{
  "n_layer": 14,
  "d_model": 128,
  "n_head": 2,
  "n_kv_head": 2,
  "head_dim": 64,
  "d_mlp": 512,
  "vocab_size": 8192,
  "activation": "swiglu",
  "norm": "rmsnorm",
  "norm_place": "pre",
  "norm_eps": 1e-06,
  "positions": "rope",
  "rope_base": 10000.0,
  "rope_fraction": 1.0,
  "qk_norm": false,
  "attn_scale": 0.125,
  "bias": "none",
  "tie_embeddings": false,
  "parallel_block": false,
  "extras": ["capped logits"],
  "init": "orth",
  "init_std_qkv": 0.0442,
  "init_std_o": 0.00837,
  "init_std_up": 0.0442,
  "init_std_down": 0.00418,
  "optimizer": "muon_variant",
  "lr": 0.015,
  "lr_mult_down": 2.0,
  "beta1": 0.93,
  "lr_head": 0.00918,
  "warmup_steps": 200,
  "schedule": "wsd",
  "decay_fraction": 1.0,
  "decay_shape": "linear",
  "final_lr_fraction": 0.0,
  "batch_tokens": 32768,
  "seq_len": 128,
  "doc_mask": true,
  "train_tokens": 153800000,
  "steps": 4694,
  "dataset": "wikipedia_en"
}
Each number is 500 + 25 x the weight over its row's rms, rounded and kept within 0 to 999. Layers, rows and columns count from 0. Numbers have three digits each. The size before them is the row's rms in percent of the matrix's.

# layer 3 MLP gate, 512x128, rms 0.206, rows 314-511, columns 64-127
100:480475476577496496532494493491486526513516516515512497516465461524540523465549537467506483505474498550510495476466483506499547499504473528541519501489481476445515489499512461513491507491480501
100:490505528488475478538469499493510520521484493462496516456517511539497495488496494524535511511464513519502509524448517525473490461507498482480500513530514488534492524500471522518506532499482511
090:476507480547492500484473474497503504474477521470476531483459531461476492472554489474508486486489506492520471477492493518526478464521471528483501475479503467488524479489459503503545529489485485
099:487521497512497530457485513508517497538525519531538485486541460529487508507531470521538489526521494473503524507491552489480502489475461542516522458491487464492486537494528484492480472489562518
114:500497537517462511473445500504511486518526562502499503504483461500480504510518497514507490498531483510522494503513463507512489508494528469492483526484527498511517463514547518521517518530524475
111:502490497527543521552507539476531527505487465532556542533478488533514507497516508459481495527521515525519515507525532531474535496472506484483523481478460464490535486490527478501504515503523445
101:501542536477512505493480503475547475500461510483436507521509513526528478488504495440498541505521448493452487508501472485504502515524558498479447470512507468508493452518537525462510531458483508
102:493515518488517548467525465535492482511471498532485510513442474495512488509495465516455495450542527444497500495488452507501533552462465521478503516513461492508482496469489486484520478489523496
093:483473509508483515484506492497509474492473456452497504541552537507496497537511506506509515466511509533482510495506529472540479466530475464476501514507544526524506521480505466507479516507486493
096:508519479524499479517474483479477543537501484477526517490468540502506468458441492540501488536494487446543465487504508524495459509503456520490509525498477480553520503501521502470536537490536461
090:495468498497512478500490515530478474502481499500525553489495511535500480478498439525529525484533490556472488513504485440502502447505511480537527497487486481499505487501503473490455496510497555
100:538531502462492516525499493502499497438524487510505460508489523459464496510504507503523503499457518535528504526513527471521500505468516503466455471479490478490458478511518512483500512444505552
095:481498519506481519538483492508526519522499541492439524503496472519481501502517511474501530523482470526512498510504500470517488506469478489515467494519533529460501471479504496458501495501536494
105:496499528511492492511550507517518493535498423495501531478518506529496499536505507485479533477474510465503463479530517474457530487523525549444512459504476488480504505509514520523457514480492460
122:496539499504481483500528516486525531481485516533509466490468480529546538485485497501501512478481540480550507545475504528474504509514520514462531490497539467504508502476487455508502469478516491
098:508492464545534452462515506499493492513495526489510476508525485509476515509503438544476491502528541459494500485460498460494464524499488530543512497504494526519435493508522525467525469455462461
099:466469533504505504442497472473529475471473517446513514490526516469484535485501494533519511491509458521523550496494508511473505426456503474498487480516513495488528491557501507499503520505482506
092:516458490479498498551511540510518532520517494526535505473542494492488451466536474532505569454553545516503545485478499496501533516519497493505499517533482476497505460493533527457486489546475524
106:517537490517483503483459489461528515484453478470505561471463469503540463492467452529524527515522504524519483454527495534475493472491478529523512519487504502538504492485515478457483489475535510
093:484522496510510520516472492470483504521512512511473500485471531510535498533511511509498461547499533492491499495485527462515503507536508513510496471533537523507517507474496500508458495505495464
105:468527456564522581535513530528477548460489486540539473505492473478513462482498493487471507496497511471495494492531463490533517479473518489490540491513499491472492520502471490513489480492512474
101:501467501455509477543525490504455532514516498566492511523457531543537492461551473489464506466499532447461520498500502558501504520557501521523537497552488524487472485483509523486547493509466502
089:542501515504520478494508491504430472573477466481525492482488498465493525528462442508485500477466488483512467530530498481494532529496494525489499472494508548489518520496553468490472516468485514
105:485516517463535487469518534526476449488505513445452507540506512501511549460518478428496495520500477502482492491495498478474476486503496496477497544449502456510483446520480490496504529488486517
091:474473453490517477537517504469498479505444522511502515482492516512536473522508516490495507493486502512518527461470480481477517484489513518518516520484512484464463541527432482491506480483501514
094:465496532467524530515527484507486528499492488507519490545466479475540460499506513536521505519517470480495501535440531478521531479487526531543510496482478482485488499539512458526532518504522473
100:510440461529506517500538504472474507494503505521488502449499501515458510503517479476510517447505511488505514463484521497504459480477506516503459518474501490512476516514481533501521511484479497
101:526492506521501554535513525484509534463567492532497530501489459507525533484525515460509498491510471488487536515487489501524490482489492491494496505512526488518458548512510483522533499539473481
096:528500539490481496531534483489547516473525547525550480487490501504547513481479494481490498461460504488525501519502464511460517510449485521544485510529525503466543470524532483505500515487510508
095:528519483496476503470541476503445526453502534490446501486491481489519524473492543516513490517482477460501537524523504486454515489491499490450542492510505489543466482510485522513476472488498534
105:531502501468539500496514496461482530453484428506504532541487532523489495492551504472459464477485540497506519505510487491469512467509496469485466435523527477498523506492501536508494486531515473
090:518467478514489508528535492446475541498501458476498512481452500548479496453507494487439484502505484515493538524492528545542499492481486480503495501479515479487538513541516489480493494510472507
096:507523482465509487491515534515530492525495526515498469488520518529524461478526500520490533514463519466479495474514519497498461563497501499507552488543513550500532462494428483496512524527507499
108:508512562512499479515489521491567539467550514475491454497519520484539534508465530501481513483455504524516484497527510499509506490492501492511521470478528481489521445506502519468506490493507527
101:496503479461539567528493517504456503491531462501540494497491519449483471504500503521498527498503522466509475466489511536481493522514486483526475538485463508517499504521534498507509540471512504
093:521494538461522454518537513445521472504489510514477477449524487508520510488482520467505489475454478452484518537467530492521502483486539492515517490496498532470498510557469460517487525476516461
095:465500493510515505524527507487503491499477483465507493499541507554531470531465512527540477541495502516522482483470547529500534530539518505502440524490554534481488496468488491511493551520496499
110:523500513462453565508490494485495486500483534498489492504475494482505524510528501495502501512530502515557488494502544516477487514478525531521462493472493471527504492525483477501489479496504474
106:471529476501511486496530531548499508515432498491505492528538507534492504444503474499489482466524489543515480463511476496542504461503546548557530461513496485495506490505478465516530517514491451
099:531534533504497475525508508513478479577478515491539508452479518500544490528526538505521486538467500519557503527524510516516495517507517499537492499500470515476533501460477493508519520436476507
103:473475531475520456519518536505514497498457511537490515498462460499514503529551536463510496510484505511459504495480498496499516467504514500476492504508516483477487538533542483497495431464469495
094:481514481487481480478532494522431514529492505473489497531480510512495552499533481483504526475488507475533497513513476501524502535490492482497471531502538516478473475464486479497528484486544475
098:518504508506567533532489477475499464424495471526550498504496541504488506514491505527515502550467493528478536493527488510506516479476479512509459535492474501518491494474523475467475546490490492
106:490528518447517509504492461508486509486479457434515443502499520497540510514498485490522503498470517528533485471519495534484515501495489517466501511535482517448502485502471509497460517522488501
106:501476498508498561484518509497500499454492504515461508489524468500464544497513506481508510498481481515495466528512489526503465509465498494469471488484518516500479484500496518478499543490531455
098:449538493517468512461513519487505498487502475482504524459491460498515492447502529505536463486490501486485528509481441517540496525478518475503499498521459505508509485559524481480496536500480455
098:491512533534511484474517499467516495505531512454463489500497493491533521521545498472502496529482523507483476493522494521549506477508467504488489521481523499544520504504489499531521523517505458
101:514479517504487535553502523499464511491517497497508511472543462480447496501543518512487571465512501481503553526494496473496517440521510490479482482538524506437509511521471467511438499480535569
101:453459510497498540485486521551461511524488476472471464522471495481518486538512483520488484522496513521507470495493522501532520464443519531537503491497439473480516473545482506500461464484470487
090:530487489470539472498517485520475507492501557486500499499480503505513519472501461515523502480454494549483479513522484511495529486499520491480488504533527541537529514518526494508512490505503430
107:461516501490502494501508531492494521468528444481530476525523511549476491546508497471510470510491535510543515479509534531508488510499577462486512503487500508542513480479516543444520491455519553
100:544459468480487549536475489503487524501480499467476497528552483499462503491578548430480497507514533483485493518502499494528482469527525512469492511500502508474520526489519491495502568489464521
100:498476487532501500497447486507535492529456511492491515512522481476457486523527498496536507520485492537498491505518489462514506504487504470502508473514488540507466436454478489534531535516554546
103:499491485467470464532536478529528508496566479505515509524496454470474510470495545518481485494524465487494513482512487498480520518495532525462507462512480501434491478475541483502475520467502525
103:499481503454482481493526516467519509483489482436526515499513482480499493496500519523517487503489466522502494505469447487526509492525516500484514530544460508485506514512501478533472477471531530
104:505488465524492468460514485498506498523463515478526514559521479468507562515560504491508504478502510480490468500494433526514486521495508520501529455544499504468508528434509544490485494490484477
100:506528510516558538489514497515461561492490527506484478494490509527501486484517476482529518514533481496505479524484463537499543450485534504511500421475492513502475483484477472485573502539496508
093:475460509516513458492515530466466489509486510518517484508498439483503497488472459496541500509496552474518481467483525481519460497474491491484488530521455519509498484518503495538541494519477558
109:470504474538510506470527477542500478486479436479484495527506535509497499526475504466466507477507475475487528491533520538452509512497515509500546500499489515481495475500489512487464482494486522
096:493495493472512497530523490501520513508498491513474486490540463487477547543512492507485496476513527474495516520517524469491491504463511463506527492469539519508470546485474512474506509489473498
106:491507488478527515495525508537527522470496544489490516477563523516516497535482533553490492478493475494494476512527521462496525469460550487540507516508450478470481433478502472496463516548464505
093:499499537475517489484507496517532520456501473496510518453480448464480516455540514445532460544518495453499454505469488496547467511479472453502492471493469507489507509522490487486476502513517454
100:489503487506466486510552508515506538520504513496536475461489433489465531502537516490554540501469483528504492534543500490505507502464444464467506538525480518497509485480505481563523469501515498
094:529539510500465480510489494495512497542458536519510580497506476525520461524493507476515525453507533492497485514479477505488518461497476500504497514543535461499477485504492509519500479460524532
108:472556491460479504498500558517507514532471506446503479506479498485488514539473483524493540515472516505486542463527495496502488447551491496502483501493450465511519494493528497507476481490459524
103:491503483479461523474518523473512502494556485520498547515542498527429514499510512516485484530491539522506507505525499512526481470492483466467549491501529485481501470497529536510494497508491557
105:515476456538479468526457521506486468519510486511492530494511490555523504513489565544460495463506505490464548440505502479495570478519546476506485466473445546510505501485499515461509514508510497
105:508516490503536536498504536512478479503538521500491506477457567515488487532483488463505497512541488495572486472470487507496522485509535489485549465493536479515509476497559520527548510504474524
097:525506491513477519455519506549474512475521510500483542514499483549477486449554471499483517537544510487511496534472495508490510467486501543486484526499522500494506516494498503454529468463488483
107:494490510475493528515484493531490503506478494494525495517556462458523508493469466459489506499472479473443541452501505506509474458450472479526490492484504468480520517513508529534482502476517548
094:444501499487483426490512492514498509536516546486483516498529540487506464494551506541474488513521445497489471482523554477539464527501505527492533507514498495452506509466496508486524547483444499
101:523491473512477479436533465462526496497532528487546547517505500529485533498516535490480458484513521518496487488483489471512491448482511482470495501550548513491454493532509497501471453454512512
096:477471474544514513489534484499533500519549507520456511589497496505463517489512498512519429514488527470486503492500505526504497513492523498482492517479479507449515490492499500490488482494504504
099:476456491509469498477505551532519525505434477504504534502472512498483504503499473500448511493426490505489520489491531522503485561499498468469476506493514466503481480471494512512485488489442532
093:527521481502504509456507473520478472526526488495485482476521522510517557510472491484489464493473518480537525448506505528473484487504519456491533465472482465519459497522468497489503511508460498
093:478461537476514522489519458540473488527524470541524507503510500520505491547489495510494527486485532494489535462473501495465510479529504518501478473534529520483514526553450499499518582459487541
104:521483500518499497543468498494523453490461527473469512479531483488526498467536502470491522515515523488476497515463475474551524537494506519496530473542518486440499467469477466497506524458529506
102:485508462493509492521479497491521428484481521461494500498480521457547514471532499476516520512517441514519485457475546522503511475491470491490477483478506524457511520492482482478547499493512468
098:499494480462479503493499543545460516471557503479465489524531494562515485523504505487507460470515489435525500496495529527534529480524509470525506500494473466534465463503517486451548522503466511
109:488483524536472486501500488493516482474510490497484461465502487494487511517525488507501493503516516533520514483553466499503496486478466443519493500489509478563535490524487566483485501499495499
103:500473488497509538480519481513519540488492483487463458507488456519506495460498526509514520431499483471489512521521486520440530479504475504495478535487474501504500494493487522503475452563495497
096:543476506541513515511526484496496510456510490507522461485499537530542506457489478550499546459467469473525486490455535532505486524500471466521503491487515484504484489493484475508485445462468512
100:501506518484509540530473502478501520524483492508507547492516512512500483485462533534512493531495487491493459517523500484499513491546480507471503453476477516510496509490517453487461538495486508
098:524526506521526522526496517538431515476545523514521502528533477504452489495491505524477492510483464497552539496533533523488533499454527470478489519527515511487531491478518548487452458479509524
094:512500520519531526493507524489514506505503501546495480549488445489474572516506473469523482501489547533494496481475458552509508451482522502518513474499452455483509467525531459473489528480484489
102:491504506548477485473513493478504506512527529468491507476536491497457512518498513467476467492471470482463478514526509496476542477498483482515489504466557492495467530497520495489497505502518505
097:486479479509487463469521517562497530493529540465505493433491519509507487509490534503505505503509468479503458479504515483502490491501491475499516512507471547484543489522519461488487517514493477
093:461533490520489470512500523468486463527531472470502525471496509503491483490481498513502476519542521489505472525521494489516519536482519492533551528469444499498480478544539493485494521536493497
105:462478502486474513508497475468509478468479511498486505501525534462524493527499510516537494524547507490510455485483486470550495486517498437459482492508506518514512469529515472499548505547547510
099:497508537537528503523501473509509496430501522480462484555479515483529474494512467511508461497507500475498521472490512515494495486517522534498503517471555538495508519470540461472521480524475473
092:466481477484468490464502517485475481505489488567457517500543503471480494502546467535485542455494502473532471496509462519498514465509496482498478538513449457494493517508471524483468506475485495
092:521543510475513514557509471494463521516517503512473463507485499507507473487495467522505436498474514501515498538536511510493511483542490476551519501498470492489517551482474493518535479468484494
098:511470489521486501411490496542461518487466465503494483534519542487508497476562478532504503470523523508503527500555490469509546501494520471505465501525520492489521528474516504480462488507512486
097:502486494513534493493501501480545498519478536496516536490483494515503509519482505487492573514491514526550501530477497483503476477531481491506524516528500531508472468507502490504545496445445493
096:454485549504518503473485522495511475488524504539512494497548549494530464549494544513561530506491468542509496500508505492527509500525436472461546490515493486518504481492500523464521496467498509
101:528482530523475511487433510520477501532548485556530497504489469491514523514541464534485520524524517494494528522502513519495527517507492509498479536471472526554507506518513492515475489520479511
112:513531504504537496478522526473512486538502497505487498525497545528527501492515465485512500494515485498508487495502517473482562500500481487486512516492487468494466513503523488448516507498519542
097:462489460511516525506496535519490511481489516507509486504491555521515535531499534510483492494503487498507483540512511439533537533480502509542430497485514520461445467434500467521491512468519524
099:484501502486504485513512507475521509490474481472460559447521487499511500479515493509510470485497515532477487466525517503514475518536513502519494529517532510530505498479516548481490489489542531
102:497491494515526433449480504515499476477524503515522509451551514463501511475459516466540483481482495525544501486479537476537531469555479506481503469501488509496553525492537569507524476443511499
093:480506457515500448525564504525491483495555489497533502544461458438506509471521485518498505471502483508479449473528497524512515477486500526533482510523497537495522501499574513483486504538502476
105:459477506555498533492525484509464559499511492495500511549486505514546512461497529497486462497530501493504467492534515464471518510502459513455524472473508483500470509516503516480487507507547504
105:478484528489536526496531515518558489509530485475460563479479513495499557446486456536490511500513501467505532458509501469490498513506523501446523476503497481503501522485498505508455513509505503
099:510478465526502488493540488493498505527505538489535505561488488461539455519513509502493500514505506489535511500496518494492525542475541504464534506481445510506443481467496510485511450504504506
096:482527519453500490519494524497497471537467482507519503528539508534507527496500488518516539439485511441466507496545494497492475475487468460519503517482488500513472543496516481550456531533470517
091:481526532501514533529480499542494500504504517518493476507486519512491491512481495506495518500490542456459577471503501550517475460512510498536534525472496501487523504538477537458491527534525505
098:432516493510538500499531536526482479505466520467523518503504501502495453507537469486526545506470469481498521483524494472489445514495489501467451526515513527510472495515499479554486489510515528
105:523458515496466509530512445505522450469491499508516481487502482529500453486511506521529483485498495497476502507497531480472520503513478471535471523531472462497504530519486485481501504479461514
101:470531458562476518524499472488516495493494525543499507471517537486507507492481508502429455520481520461448491486507494488530468500502485502465506542531500497477463500483502520461482520523502448
097:486499510495509497486491494466495480529451492517515517490541472498509493556539517512523494514554470494511538494525507460496449515494466510500466542471477505489496538524481507489489465479495491
098:505473541519504483512513491501488516482481492510515463500505468520479449534535465468509522509494442507505499511432495458526526510491512506521481520532505502516490538511464478473493495470509487
104:500490475519487492478488476433499473539531516503551463480507492496489504515523491493490517519514520538514516500497532489464455525532493495475521552477481489483508488502500507516512479540492484
093:528508514461468556509446482490487450495506488485525478487508487499460510510490483511503488477560517515488488471476500544508523517488534458477506530483450512495495477477523514472488520491471465
107:530495503521495537481459519509473542514461517480574549464508513513485507505503483491495506537547520519489517481508494493472518503482535511499492535488469519494462461497507475454513561509519511
101:493502493485515507513508513495512528515452470470520443487506506532475476510494488494477501472499474472489524536519494496481449497469479477475485490523520523477540469503470553478502513493565514
109:489542477531492536514519512501505549487512505486492534488495508487477509485499498493514518524473520484487506523486488459490511476543497497502508529497485539516482531506502442477516523548463499
100:504520492487541515512485493497495460503473526489488503507496477470499472488464494501486439528496497515546479501515482505496507496532533524484506472511453506523507510507543512544499530461453488
094:532497500518492494465482525491493471527466474500479504494498489472521520528511495525522522477496504507465490515457474455521513455544492509501522526515444492510507496505514449496501471511488506
102:515526467501522550528523514502520498489496473438516485511552474508479457525521486480522511472500507508465470516482511483493485493539519426477470492536505500486483506512484468528490475501548539
093:491443475487545528549518461510512514533527508479511506499539512528487500486475516505465502489461459494519498499512524518487481538485533511482509516523505499510499498485531492484474503500529466
105:485493496552511516493466444496523530518483545505535448504485525538508489485503483471514514520481511539479521465523510428493509491511506475460479500477522521520514515540479517449486507487528466
096:505467458527541514530512487496507515488510479481512507510510514517529497476466523533521496498529453488499495503485487520514465491508539524535503513459528557507507509450537553509499495462528488
090:525484507491518518503508520447506499509484491523536529499447500546494496476487466489505488425490458489506443490530499493516542543481496511462486519448516550513518507494516543491489519460497503
093:499459519514495516489539541514544482485471487475486519539538485527521501523529503464506507468479486504516509519508506521478513454483490534513519445521495487464529470497525514466513536449534453
103:493512505510486487463485503509488500465497478494486459484545485473501522480525530472518528546548519480499510514530505446524483520489512497517514517473506504475515470471492481498453465533469482
095:484504518458510490502527438503496511505506466466508544486499485511494505495475479518506537478472524473527528482501507524514498486500555516556528477492520525490489487492512533462499479501501440
094:459549466500496517457482506494472453470474516473507493480464518516467469515477523541493504504484524467495478503486480495510510527522492430515498482473464454507483511510542470495506506499537522
101:441483504509550453475482476477496515498514460472537514486457463488464463499489426513558454522495482519499523516495478488527541519537550500475500520499491541466497489536507495512517539519533504
100:490446502500512492516524495499509466492502517479445474546519512508499483478510484489535474509485525531530429544480545507454520489459478533473462526560518541449494501464482495489539515484498514
115:509508511528481525482477493527499476525464508510529515520498433541471513550470484477443488508476516500478514479544453470471499496499476487515519486498470506496496515481512505537514493511514480
104:505508501493458514476526519521525518459514479505516523502520520514502436513497510534529496525495482442528536519502512518517504487484475505510509500480465516500537440534493473521521526484480446
103:493489507489460505476540468513503516516508461480522495501494455498514523460516499499465508502536504516470495492502443527508493509548514521449503468496509520472480483456505525494515504492568482
095:509554509484502500506483500517500505486480531440543521479504524504460524509506572478502494539484490532483541488467507498535495464525510486487511509474505497519507528481530444497487534520551491
098:479478469548473505499466507516521492471474538511480489491462498497516511525525525493527464544463512490473531486505499503513517445492511487498519467520510508522516477456546490503483505493513516
095:482530481477497503537503513440502499438511453491552516473500516536491500510509504473512486528503499500476499543487478516523483498461475476469489516532480497505499521568499505532494562448438518
096:497540443518446507500521489532456527531481456495457471553515490488502490486493526475445524484498485486454513497512494521522512526464498527494549541544490509559482464501509506509526498470514530
105:495490473461499518516482517475482514532485547508508477507520442488485507503530535485526458486531511523445524537516499512515490476473519500510487489521473522536484535511527490509450509522476551
092:517486547496510554528505498498464488486536465501499491504521506512473495502465539481564531487508490497475512527492513520488527502459508489459510488523487525493492440505492507461514509465532491
106:481468536523532493523481520510497488540554510486502476480523534457521505528576512524534467576528510479514472478483512537522512476465489480483485489514513500457519470516425479460503511486513507
100:483456542512410475449502524512512496513521485481521513449502520504483493496509469458475484476499495490490504538501466480494518460526476468471484531508479517495511462485502523504504474468510509
105:472487487467508481534462526517488523503466502485495491536487510480524526505497463491473524548485516491538481499551484538498499512492499474468502484523491493526501532484523494511531493544499487
112:514518453527512486480561470569500513512502512487493500521504496478502455471467492518507540521497473477525529454512499537473563529493534483515512471463515492492486455510508507470503506556490471
114:486517513524492479478515511471445489517510523510512529545527518493514513484496514511471518526530492457527517514511487506502543509500473477488547488503478439530533519481526500495570455496476524
095:467483496512481503495529464462509491501479514472520486508509527533490495501530533487531464496501472526474465491488509502558504520482531506461512577520510492498515457537493514504485437505493538
099:468485459494527500463505495501488501505467519479519517495485472491495485470448465520520463496466524539471513494511490485515518453485526477531488485549456492485451510462502474466525493484534514
101:483479535516492457492478531489476526498469497492436484488472508514505476534513484511517463484481529511497490525484482513492517518525502519506495518521556467503466508508466496465517538503540468
090:500513496532529512510539451468467495461507549482491483486503499505515517479462497499494478493521489488497499503517525494512506487524500530488514478444564495505508542490558514505495491515495552
098:535511509498474512516519486518501516515540458465493534522501481517454513438498522468558491497493509478457501459542500519488498511516511452503506456508477464485529505451492510496495485531487512
112:495513469470486516527519475463515503501480470481508482476453493519482467520524525485526454491541461516540495492476516495548503522508500526509484519513479477508483541471506476552524508550508502
101:501522515516510488542466553502488479465474528529541520500499505487500474505504526537468501507491516508526468517525477472497513528509547488497490522483483549508513507487497508485491459501482521
094:512442503495454511512461473525507498516516483519496459550514465496524502470505493527479536466515502489474484508474459455514460492458481487451494492485508492484504503544468481505518489509454512
101:475490489453496494523494505525505515535498516489519474487493461512523441526530498521506504563454490485506524477509492549526520468507506535508477544509477501453495528501543533502466507448505461
106:545501491445475513486473487520519530495465493496471494510496499478513493504536540516501544551506495510483517516479484495512523524489497525550537499478541465485521521531520504460502510453516537
114:490516502525559484518503475527479479515485482485517468535519466495499548478490495502502442493477488511503506457512515483514513485533500513483561500507463481457510486507492490529487483518476497
107:524501523504458438492490492483518535494484530521530505486468516478535460484503521489428484531492471488494546492497483491493487469457525495465504511553508502522466503496467488492512486512485466
101:501490500492546492517490523467500502474513495509532503491521456482470467548505490464483437503542485503504513508514561453517514501488499483503494477481478541511486484468487517525472526450452500
095:530531459462492465449448477534482521457488476478498520522482522504476478450516471499480482519493463496490533488502525481479516528545499494507487520520514503525514517477520502473512509517507477
107:463488493498490479506506491533535505498506480535473505496523504480514491492514483520513489488501527433482529525488481525500503479495476504484546458514510454519510516456495517458479452487534511
087:510488500487466546450471503480491520485496523486479456473513506567479507471493460502535513467519527483465499520466477466554570493504528467481475514489469448468493487464468513530511524483485516
088:501493469518487512468491532538499506551556563515513487491510483576507498520513423441500517462522520479472461507481467483473480535466530510478504489496472509496516506481521493513534524486510543
106:489493498497465469482498495486511529496469518527504548501516523516498520480527512469526509511482521494516463506519497509467466442483463484494495580499498489499492509490540530486513546500518493
102:520528480487503517482501478464523468469539480517505522488516458492546469521495518483481512552511509492525548574497488532501512474535518482471506497500521495504489487490508477471499499466502542
111:497482537535494469471460512524504483491478519540517524518537537498516456511547478475518514468492515470493511461477469508498540519473517500503537482536528501535494539508508457514494503525492534
096:496531509523538494472489467507506527484520523534481513495546549478475456507574513473506512491486511491510532461457515461542498519461485507502512479484467497510523532494494522466462480546473477
101:474549536559500526496516506505515507482544517484493484468535524492413536477529493492463466500528510526547497518521463493543470488466514495488470508470537458555500499483478500500473506458484522
107:466499486534469544510454483507513508537485498529521507496499486516517488489480516496497484534492484487525544507513527464479465517468473521523539525542502475440488496476546527482471435485514486
102:505514497507484517545510482483512483474510440476536493498521514506475532526513514559456552538510525508552503511529483491491475545483501520486479489518508539506505510458480517515487526446521467
094:561518483528514521484448452477544493444485453489528484507505514546488501526448461522543490498548518487480476508544488494473486488506537521499473522507478515529516488525478492525525515517489489
089:458491443530506490474545530501443498531479524497518482531500477493468489512457479536498468489515495455499516490509507473484496488479507522516504528540534487481522503508507480536489488481531549
091:522514490472498476474484543502467499492538559509525470475517527519512483493503457518491497508510469473511506487483511494485492516501500476461492479518447461492505542478512472483452530479496504
102:514535476470531498508467533489509513462486485489524504474428500503502498530500485489517505486509520485483501495498496494504508504490485536525513480477473434504476555510492486509485481446494526
094:498483492495487516452517483494479523509501458503510493540529577504496494506538479502511506496539507510496487477512577483480498481450477514497520514486486531495525429492494508526460477515506525
102:515468515503499486496507483478523521505488480489487456524510501487479495515528490502491477549468501496485453533519470485444505517540493523494485549454511535481499472476489496459522542501512528
097:463488471516526532513557505533529507484527492535532498486510510487466487504510481474499525517531501469513528473478464509457530504536472511510503522547526476510477535523529510474527501498500484
089:491508502496499552520501513497462509454511513470476502487537518495530440509532493532526524510458494467495481514522518509523547541488509522508487548489517510475463438489477450480487472496476517
097:495487459499484519507508470503472492509499506521463510529490467507500471488520490504509521529507496501487561504465486501473506505477497533453489502498514527544525538472529507524485515491489493
098:522503504491534468545524508516490532539474525459508493510518540462490517521533500522506512514451446494513503492497523490495498488479490536502511499521525517533543467507489476489468503495541466
094:500469470473468482555560482511521478508540457475510486488523508511503513494497486454507505489522479510500439499464500495519483519490496539502489451503511470514508540537489463495486498515499443
098:463491514550497477496527531544528531494500479475517497504494522445467494488498531477498494483447499441496533481499485478468479503479529538497505506493501517504503524479482517505513484458478483
095:480524498530545504473504488490498488493508486555507500523489521469468498462515531523507491512492507510479519492502484478527505538524485517500531486473494471542498465482524544484467528512508504
109:495512513517489514516510481494519515465479496505546529484564505490512531470466551490493549511472455521509509509540529488539487540464528484487497455517489496500523456518504469493490532460524546
105:487543498532536505476527512523485526491501502502485511481480464524524522539484468512488470487489493547519493498508505502533507504503531512510517520486496489547458504526502466469487484528507491
109:520485494498519503507505520507417470508453509452497487517458505493502485440504477462498440490446468512511478525486522512509473510516489521524480493518460482526511536532499480519488503504469489
090:494450452454505443490493519493525465501473531473488483457483491517493495518490524486462488476519528515511516488532480503524462473505475468453466468469504466521520550486510487491515516503484553
099:528503484499512469504471474519532500544507495483464510457510501551498484456506470503480467501450486522452465510485496439498506481553528546512510494543459463501508516499483489493493510544514475
095:521494545483525491550480505475512455480519498534526478475459531503512449467513483519504518495486502519560492531498480526516507522471504473476484495529492502505534518530453484494496472458472532
095:468535500468486480507485449512490532466473486511501474479524497489484481524508511534501525526504543521454481461521509499511525454532498505510522452495539482514486517476489503516511517500508501
090:456498508574495495480511499520482505508515467513521512486505495520488473491545541549519470507487474465452504501548456516521501540509551501499510550508532504495505507472484497490423488536520495
096:508522493491489497493444483549503561487547469496491471454504474481489485487503511477504539508501487503485521524446495487457511497493562520515502516527472500520514498493468504478493492511507535
104:469515454509542511528505555501480541480474522461504482497487503468515477499536444416507520476515523510488464524508515485509515483489483529468468505504490481486467466513526460529467486464498543
091:459483536571554501512469511502437471501520494490532485533536491476499490478499491519473511466470484514482472472523513495482524512483450505473514477496503521517487537497530540495470503465507523
100:475524527456528459502481517530494521495464546490473469506537550491465495476530509471503479495470496486494484480503547503509514495498492516522452533447513478493469552532449512486507526459469505
095:525492521523505539480485526519476465480486529519505491496480497474490510516514502523566537471508477517505514493499494460515480507476491511453443506517516497510550525453478486530498459507518503
092:473484462530492508554511479540523503503549531465504495553507482523542557542503531541467535496522542527523473478504495489490514500537485498472476482539482522492485456507500537508499501478473514
095:472469474543531496502523545480503478475524477466504485548532499439502534493492511499517486467484490516468468467474524497521499467518472502510486524467500486482513499494530454520537538448475513
101:505460506543454486499503504470520550514515498510537458525484486517464514495534563518490497466488464468500498537506445525533491469520473519489502513473501549529531497483513491480489478504500528
096:486508510500465517527521496502523490517480503531531479476536491563468493518531459530532499508468476486534475520485537483536497523465453459522477498492515562489476475468495484532444485543525489
102:483516511494496466488534496478477466476551473466523495483532510488526522510512534521496535483500487442471484504513521533532508505520492507503506501498476497554460509544493474496496534520475473